Each number is 500 + 50 x the weight over the matrix's rms, rounded and kept within 0 to 999. Layers, rows and columns count from 0. Numbers have three digits each.

# layer 11 attention value, 128x128, rms 0.233, rows 94-95, columns 0-127
476433507431509493487447494422555532496453463437525406511565511559478567465502516506553507516518508497469498500428571530447501505518564552491497495476502458555508467482528475463491468477483472388547507489539494477476476550530526480484450539495500572494513553470504482466443593463475493470512484509504505541544444475499468473494501503502425479495538494539466448556473478457542532495459
568529514523543483570554471504530437503493532490459489484463458412525528529546505440466462459472508507543474502556519449466457531463501463499502526469503524450501501558473548521529461512514566591448459495473551549499525594529519558433562462503440467396488484499532483499552477503526506444505557497481467490504520507540495514499478489536508442540498512401544561483535461441457491459533
# layer 11 attention output (transposed), 128x128, rms 0.264, rows 94-95, columns 0-127
490420473494478483413475508466502461493484478461536460562499570490563546461485496514538561454505556492493527448548497477448519507511530506464537448543556490514436466523529533515514481522562547499520410528462458504502503463492496500447484494449494559503560516490471516467503512520524507478512499505482508541500554504473492515511497512506452544441503471517519496500557492457491554482489
467554495517565481575509485478535463475468522480478472441489457515492500516566555486476457491498466487474512455494536537510477477445483483491406499451513498541518491508490497458458511497489517555521503526459539523503503527524539558454526461524508449480468528484515507508518472450497458513570504469528524455502531580527484495557515464547514449576536518467526545436478556485496492433517
# layer 11 attention query, 128x128, rms 0.1, rows 96-119, columns 0-127
492542494496528507485491498522491531535492521521491509533514489497498509492499475483501484497509533521493489519492506498502499525483461523504502532491504533496477488477503527516495487497502477502504523514509513472494469533540507544517507494479502517491486538497470494488477471512507502490459528514500496496525493498475492518516510487483493491492500519491488544494484471503491535518495
497480526509521479513476495492492508510525521499479520510512497482491548486524494506518491488509483490513464516497514504502512512513510503486506504473483504520491490491478516466482507493499496504513497486498532507502516488509523507522470493494506496520493505471519492481486510518504488508504497514510484513503505498489498494478507508484502507491470501488515523493489483518511462509514
514485471527482535488505504494497464478490448486492500498495502491493487507475479543486525511471543510507503494497522497506500474514470511517489451486514514495495500480516471517495509519492486480499433514474486492504509501499516461465487494472517491510490494498523507491492489488495484499541524501481487491487518509491503464477478510508530490488489501495495465511501511510519502489502
491537540441496517486480471555516529508513493498516494514486503531553460483497497436489459513491521526508462518476505527475485512505528555520519539526474523482533544510466553529428495482527506520471546487503463478501457516509469518522512526533490493491526452461409494543493514475489524475414502539507504457501479489506556537512543463457512538505546469522525552519491486495501539511526
511462433539486499483516494510480480510486500495494489503512491504491521517475508512511536506512523453488521466480562465497525517529490519476529494467524502525441516498522436484531526521475512480521476527477509494515530479447543479483525533481553501463492519525571501484520483535521497496544500441498501503494496452509455468499476533516495465478470486489475468477526502474545452490492
495471465530520482477475498502497519510465501496481495479505524509505508521528479513485487509507521491502530476511526495481517492483472494508546498472509436500512485527493496480500490521487460474564453504476507519510516470499513479509476494529476481469438506502553515476484479538512501518555490494518523462525532525518507473492490522564469498538459504465517479494516503508531481476484
517512413539487502529500444501511517516434501470497466498495468456584518529474525545502521493427462431494516500504481458490475598498486495506453520508493526516451473466505419555553532481466567465500507496501532508507506474407575518572505502504475562488536587570517469495544484555525449554514527481415448591496475455474540433458517465528526480500452476452488472474521455494528508485524
525419464508505474467459532556501519500431490522513491473540529540449494490489554492461520520447491464480541488495510489483522508463522467435416461477536456549497428513531510423546484525501490523561537509484506523462535428500558561528502527546507507421455505504502537454523488562514460554540465492487548535546513515479525497464423530518474523501522500465463469490513444547522547492509
618525557386540457480472380595453403426608550564443472449435541506461504422582547537564606491358497421602565492529510555320473558638552615495588545499437616564554599461520535476482423560412365455477565484556377487359496462558648506502379505553417441556541552470523561437445473319591456482442503473523582444458431557397480454494572565476557499558557451465428484506414553540564512422495
485500616483558520459457487394446444439441352430592362420357474433534403518502469324410559424498560565465511544519564503442483407508436661373547673530370435559453480473514699497593485512333557444590476525471518545570412463593517585365458509453579445380416642465495398565508390518410484508650552404499490512509512537487512428533485428510543538351402568476485564482416628511520428411547
595435555535582481450558494433514429595488603429408458450482388480624478593496607488543554589406470444530498519518472473484513571451601550428499454519486405587637423490562526453583457370486477443451522591523474418441543538526424507517456432525542510461522524522560422413558540595562473423439495420544362636615462463478533496592483422660451456491584517505547385530461469583523534548445
541444407515481451587545458416487611431410498478430480452526633551612454453508518528557333580522566520434463442423421345601434483395462513596532515498463510568571622502462500415415364394528439548453531662519477569475504492423418503441476651338481338376495499492500606555512448507414407274560524420520632528495581433493448530548453510387431502529513514507398507558388472542660572519595
528473516588498449436512459396441429448600442558469471577428491515495405552573564491376455533501574427488566445433496614410626604541561596384409404573595410453468437510483414650625514367544603539492416548458472500488466547596520526481487362442594525555384617546414507534546559523364458445542512501451441514536584464431544537575523488396408429689442461581453578483509480592614488457477
556511557538458504384570471504614464416405515660495594602422445527448603521478547448553503430678540467570531470436476346436585389483464557503492465409462360429514580502564501468399379527495502449544420526556551388485567586592474476499483375567603594296614595426441553463451372569559521607649472522513495593504370379623518636482492511520604508620539499514422561550492546566528525478522
488636520429456552527581476553482424461507403602383468439467439492524570391474500552394522452398566540408577388625489524613571422471526462367439376390506448425547611419593515602496354471480457421551497609385516530565435351419536458549496576483440508393536471556635436552488432446449453441490536449445472455434465547654522666513480580574430609567543598372545431540427486424471501510457
575387452548355439482417456504340523570494570576417448479543351406533483470425517570329501441544484503505435405537553511548417466521569441513605461522515486477484381610436521349437337479559443441667465473636559498546447618493566579526510432435603546565439477475565406483581559542435381427474441364575443450440459544586482515557545555437546483465575510494483626563470606507505499386443
488515491489502500483497500535514504520494503505506497521504508498503489529484508475521503514511505506492489509512509494481517515465495503486502518520511542499487525501497511514467497486539487495521504501508508512487489489503513512511509475516527498464491483500481506508528491489496524491456515482502537531498496498523483509525474480498487488498490482475500526504490490487488543482482
480568488478531493493468505535498517528462504500514477509524494511515492486492479445500489521505524506531493515482490482511512505473477509483507530495486536504503509520496541514485489472521481502533555511496501498466503517528505515509523514506506506491491484487448499527514497491510499485464503505499509510503471485518520538518476473485494490501520500479514529495499458501512505516494
514444484560492486508503507444479471501510535515486547506496493479476522503506544577503521459519422435493528477490530510546535489506494500498523491490508456482480437490524473491577504523475537482494488495482516522516537499491499474481515485478496443512515543480547490464490488526515492512553472486553494488505527508500450473488483512519503490505486562484453456500522527505491472482487
521525482491470503509509518518509495489485487512511489492481492477502486500478526505497516477495481462480493493505476491469502503464469485496500504533525550512491499480516471543545494513470551527496533474488532530504518519467504512508519482490529497504493507493514499513519500493501495502528504523507489503474485495492518474513486477479537500477492554457520498462513466507509514483479
492503512529535474506495475505514507490530537502500520489485510463523514479508460483524469505522521507513503491489507503510505460504500498507513498491512448464558499504484505485496513492503421496517464513517485456545478518532451466487468466474500450520535493514459481501497527505460515506487477507558504430515538489506447508487498517517475495490550485526479490495496542514490490519505
481508554482506468478516477539491527471570577475505537522480474509535495456522434415487438545498529525494475567504525531497510469503544550518536533513458456493601543511508515480375473452489482503496518455557473496513461536576423471503473535499496487534552458462413477523462520448479559472429470532589513459520470527530463507532566476461511495498565461550539547504475539537462548543529
491425487545486473422488571529502531461513486482546506524493525501454502455474506504462530535521490492467548525533574466510536491452488484442476467477561430558463498547545495415534518507478512509554507513485511536502502474520489519495491528521550487469474462451534488467475464538497498516516484529542553466549527521527472500515431558475484487492533504459511485464507490516519548482474
488361517558532475429492581578466532483491503466583499492521521636428478455563484399420520597502530551416543530510613514534529464447520442424588513406577425625514507538522568437418557587471486548549505473456491545517412460576423435482469541537634418447422414370552586463421478451482524492487522527611574381602517560587455502549413625453454520496584547505507480529506530561495534471426
# layer 11 attention key, 128x128, rms 0.109, rows 96-118, columns 0-127
507460500493470538470515527512505484481511498508506518452490493510518509506500503507507510508449500490491510529503506511513505488507516495511495490492487504496511524522501480475508494487490500495481504517504507497491501454491497486501486495515491522486527467507495520512497500496507507493500505503490514495498488508491490487502487490512509508500497498502512476511521500514488512495532
519496496497479536468492520523492506455473495511505505479481495517509499485490495506479493520465516522516533522483554486497493502513485516512485487511503499490490526499486491487498483484499490513518497517486509533476491481484511491498483494518501518491497466527493520502497497486492519487511496488484514472514487498491498486530492488531502497507509490521474477519481493501501506508500
504507537488522495500490500508500506510554522522499515489512520527484506505497475495515475492504468522486482493517466518495501500528522522503511513517466482515502488500501511488481510488498475497506483474519504495510507508541500532493492517522479501515507485479469502513488522488486496483464483473512506457517513519519514504488516472495490488485496494475503518509508483500495482500505
490502510530521483556517500467531491534493506515482514525537521519507490514495475477520467490493502523507465457534429520473476501518540502482497526505469476462518433509480533506449505466522510509500467466516451530522502521575483538475529513476456468515491525488497483515486480513482477543460488486518498468499484511526534493470522479482472505502467500462485536527489525480468485531498
488522491549487513467504518507517502481471474454515473499511469445468509510511531550484517488476474512500520527513470471513471552527441452494484478502519505531486515519513506482562502483481494496474538512501481515464533504464488525544528461515496534514476523511507493484516499501525484505538530484436510527512484481486531529491495512510517486529489505481504491472502464497500512508508
497479522547502513526472536485515485538454476512513488538541519437494492517544484514480477497452498519483490477536491498467469521505508473487520509508493470479531435523504528532529517494546462509480523490515453445526511480536472521492521472511455479502511508486510486550481478499470499507523496530462521498508558514490541477442545492516485481548488508432511495528521494482479551502545
543510542541488484492538400487523494502527508463504464461546464559471498487532515542489552561506433476434424468495479484458514543509508546539485527501494514534490496471532465493540482478477397522498566521439520490467541489416504465548528478493522496471452512505518496442572500478558477532529563455357468584483475465509507530453490545498535508478537543490494480489478540511526432508499
493497525600517405582610384491521457485558495535444435482588532529526469440551576504611484553492494448423367476548524477341366486480626504494444453596443614457400481488609489431453466503554352561534553505501499430437566585575414616515524452497511462455455417511531391442493424506542454586472438488441430630455508496446604475492494514651502527398539573556549547540439526489504452522474
562402728470509512570436519493550604523572612488418429613510497592645465465461432454495560420374433499482459520517567593497510389445528596487528502506530523532526553455526455523561548677564585467475582553422478625476466570449513613477578526425457516519421480435635571472406571506454520498501494381471494523491507531468423485399646495528618496469489373505474483464558426491494486548513
557527486443545450575447565406485533494525412530546478474593470479547512580645492402547567546525570498497468569556526422418604440447354622351632573484521597428510448330549561463613531434367382472528733517466466557605493480539494380502576496501527382390372581548540453583569521548517434584474655535466545573467547455488577592530524431535554439513525549442375622478490519428461503566464
449402586496549564522482527559495429501466635342527490463496452575432528572432554567489547489457285530573534530463481540541541405399424478430419559426558488506558462396451504356504489387551432552542454570579530508564465503422379593363475440505598530427621451605549461516479542478506492433440391488621436546568423536452521491434507482656443418595460447350545481503605497506565516540521
617592462467431512554494358447467541481473507474622428613645604496527370485411525602355506482314600631530530500574480518368437551396461618558531541552480532499516484465563515412525466486575542437466582479610539437479524536411440424456349520513526469460521443612455528534410417539464463492550411508552594523463519387515321505523452461463511635552543583555460483520537381569525508495489
493566455589473582515480447525487499547544493536435481525548475605559562397533514485514397563476538617452506590466445588486599580526551536478281473499505553577468495493561422603576576505453364543430560418319473649599513575474480570469451499466625494479538534615568526543460558426609396511522401569491514397501562551407468591637330611531553465482579505295432580461580537488499668440452
553587524552445382654507369420495456470628381442482473520526561608514544539215437470493541498521608454468545529460470391502490540440385628600494485451583539516586456426602495632436440574565462604521381438521509460540505482523517613541414472478502585522442408535486445638582562459533551412508578545414527560474415524415675525458547525499449496511501419440356478544414531482512556505486
564565522684547433504533494527532430507419395503562521527483477564462478502543556507494498481385474522428625503484517490570424445420486471236362432493482461498585501548630413623333533486662551460525541570419511553647533419536505500516486577468499531509439564612393589467391440550423627402482590492526539584521580550491544653412496357450416525409475546576508420546569493460487501487558
632607431604436519471490616538500535465560664547439438550569448491643456525498491432532473444416358571480540469522494523456521491641447489496575480437474455507412409451458340318549474580549585517628574411489485602540483409563454501490431466521544559491455487446390544465575540382539525353346586518492499573505555513499574580434466658522525650545503647603386553510454471462493456533576
479502488503481496490536499516501511469496522500503506488489503481511491471458521523502515501527517527505500491485488487511507511486504485506515482492518488502500481480496502522520510510504519524473502510515492500514496512504483488489501510489492489483484500476473493474496486489509474523512507499512483475458499492503500513494515503491492488504536484492495476510521503511491513507502
501491502502489485502542465494511506490521506501489490487496512483510485477485509507484494508504517519477506479487477505486476538489506497488487477494531495484516501469492512515490494516529477491479481485495490514528487513484473477497489497507501520501504520506501497469509484502495507545524518517512482488499503481521495503494486502488482506528512472499482510490500492484518497481498
512507503459485500450490505509487509434514497508522524451476497532514506472486497501502481499491516501502510499498506485493538485493485488518481504526503505522485546509501504454486493471494480509537515525506504529493494474485518480490490520521496535444497489514481500490514546531516515486531513473476502500492489503503474489495485488498505484492491497522487464510478483525489501469504
502487514452515531506469509500484510503489520528491545492489490484513511502508494510483460513534497535525531489500461514512509451488527501492503494503500504476506498533484531476458486482515487500504509519509496496497479501516500522494473511517481520499523474527500500485470503522488501481459485520538512462519545531502489492499479492563472519491511476530532517542488512518478535505488
496499528517505481540526498500497489521502508511489526531495491509517497528482476481500487483490542500514518504519509494474473538519535487439481549476495494501500490513450491505551515518513526534500498464469457528501522482522522535509561534480470484508493519493459491514495497522483460502482479482499545500501466481528533493470504537450538524512499448513465508488511520529499514503532
478477512458536535557482491476489490545495498525475528518520550530512513505505442493509478497546537552556521466504462539514493443485516476479547524492525468472542468521440533537490516521530535506502463509522433462513484513573504528493495458506472484505513486475502495521470494499472507473478472518530495436528572533536515513482475477492447493547490496439512537510476511484498535496473
486502478475480563439485529474514499510442502458536482487454441460492468525507454492460474504469474525445533495488505468559528577532468529525553548462514404559570468540454493497577523474460480463498492464435528549507478406482556448526480545494456514516509616472470552516564514506478489545548559463501565517528521488500492507512525494408545495566527439434463456498537498517468536488551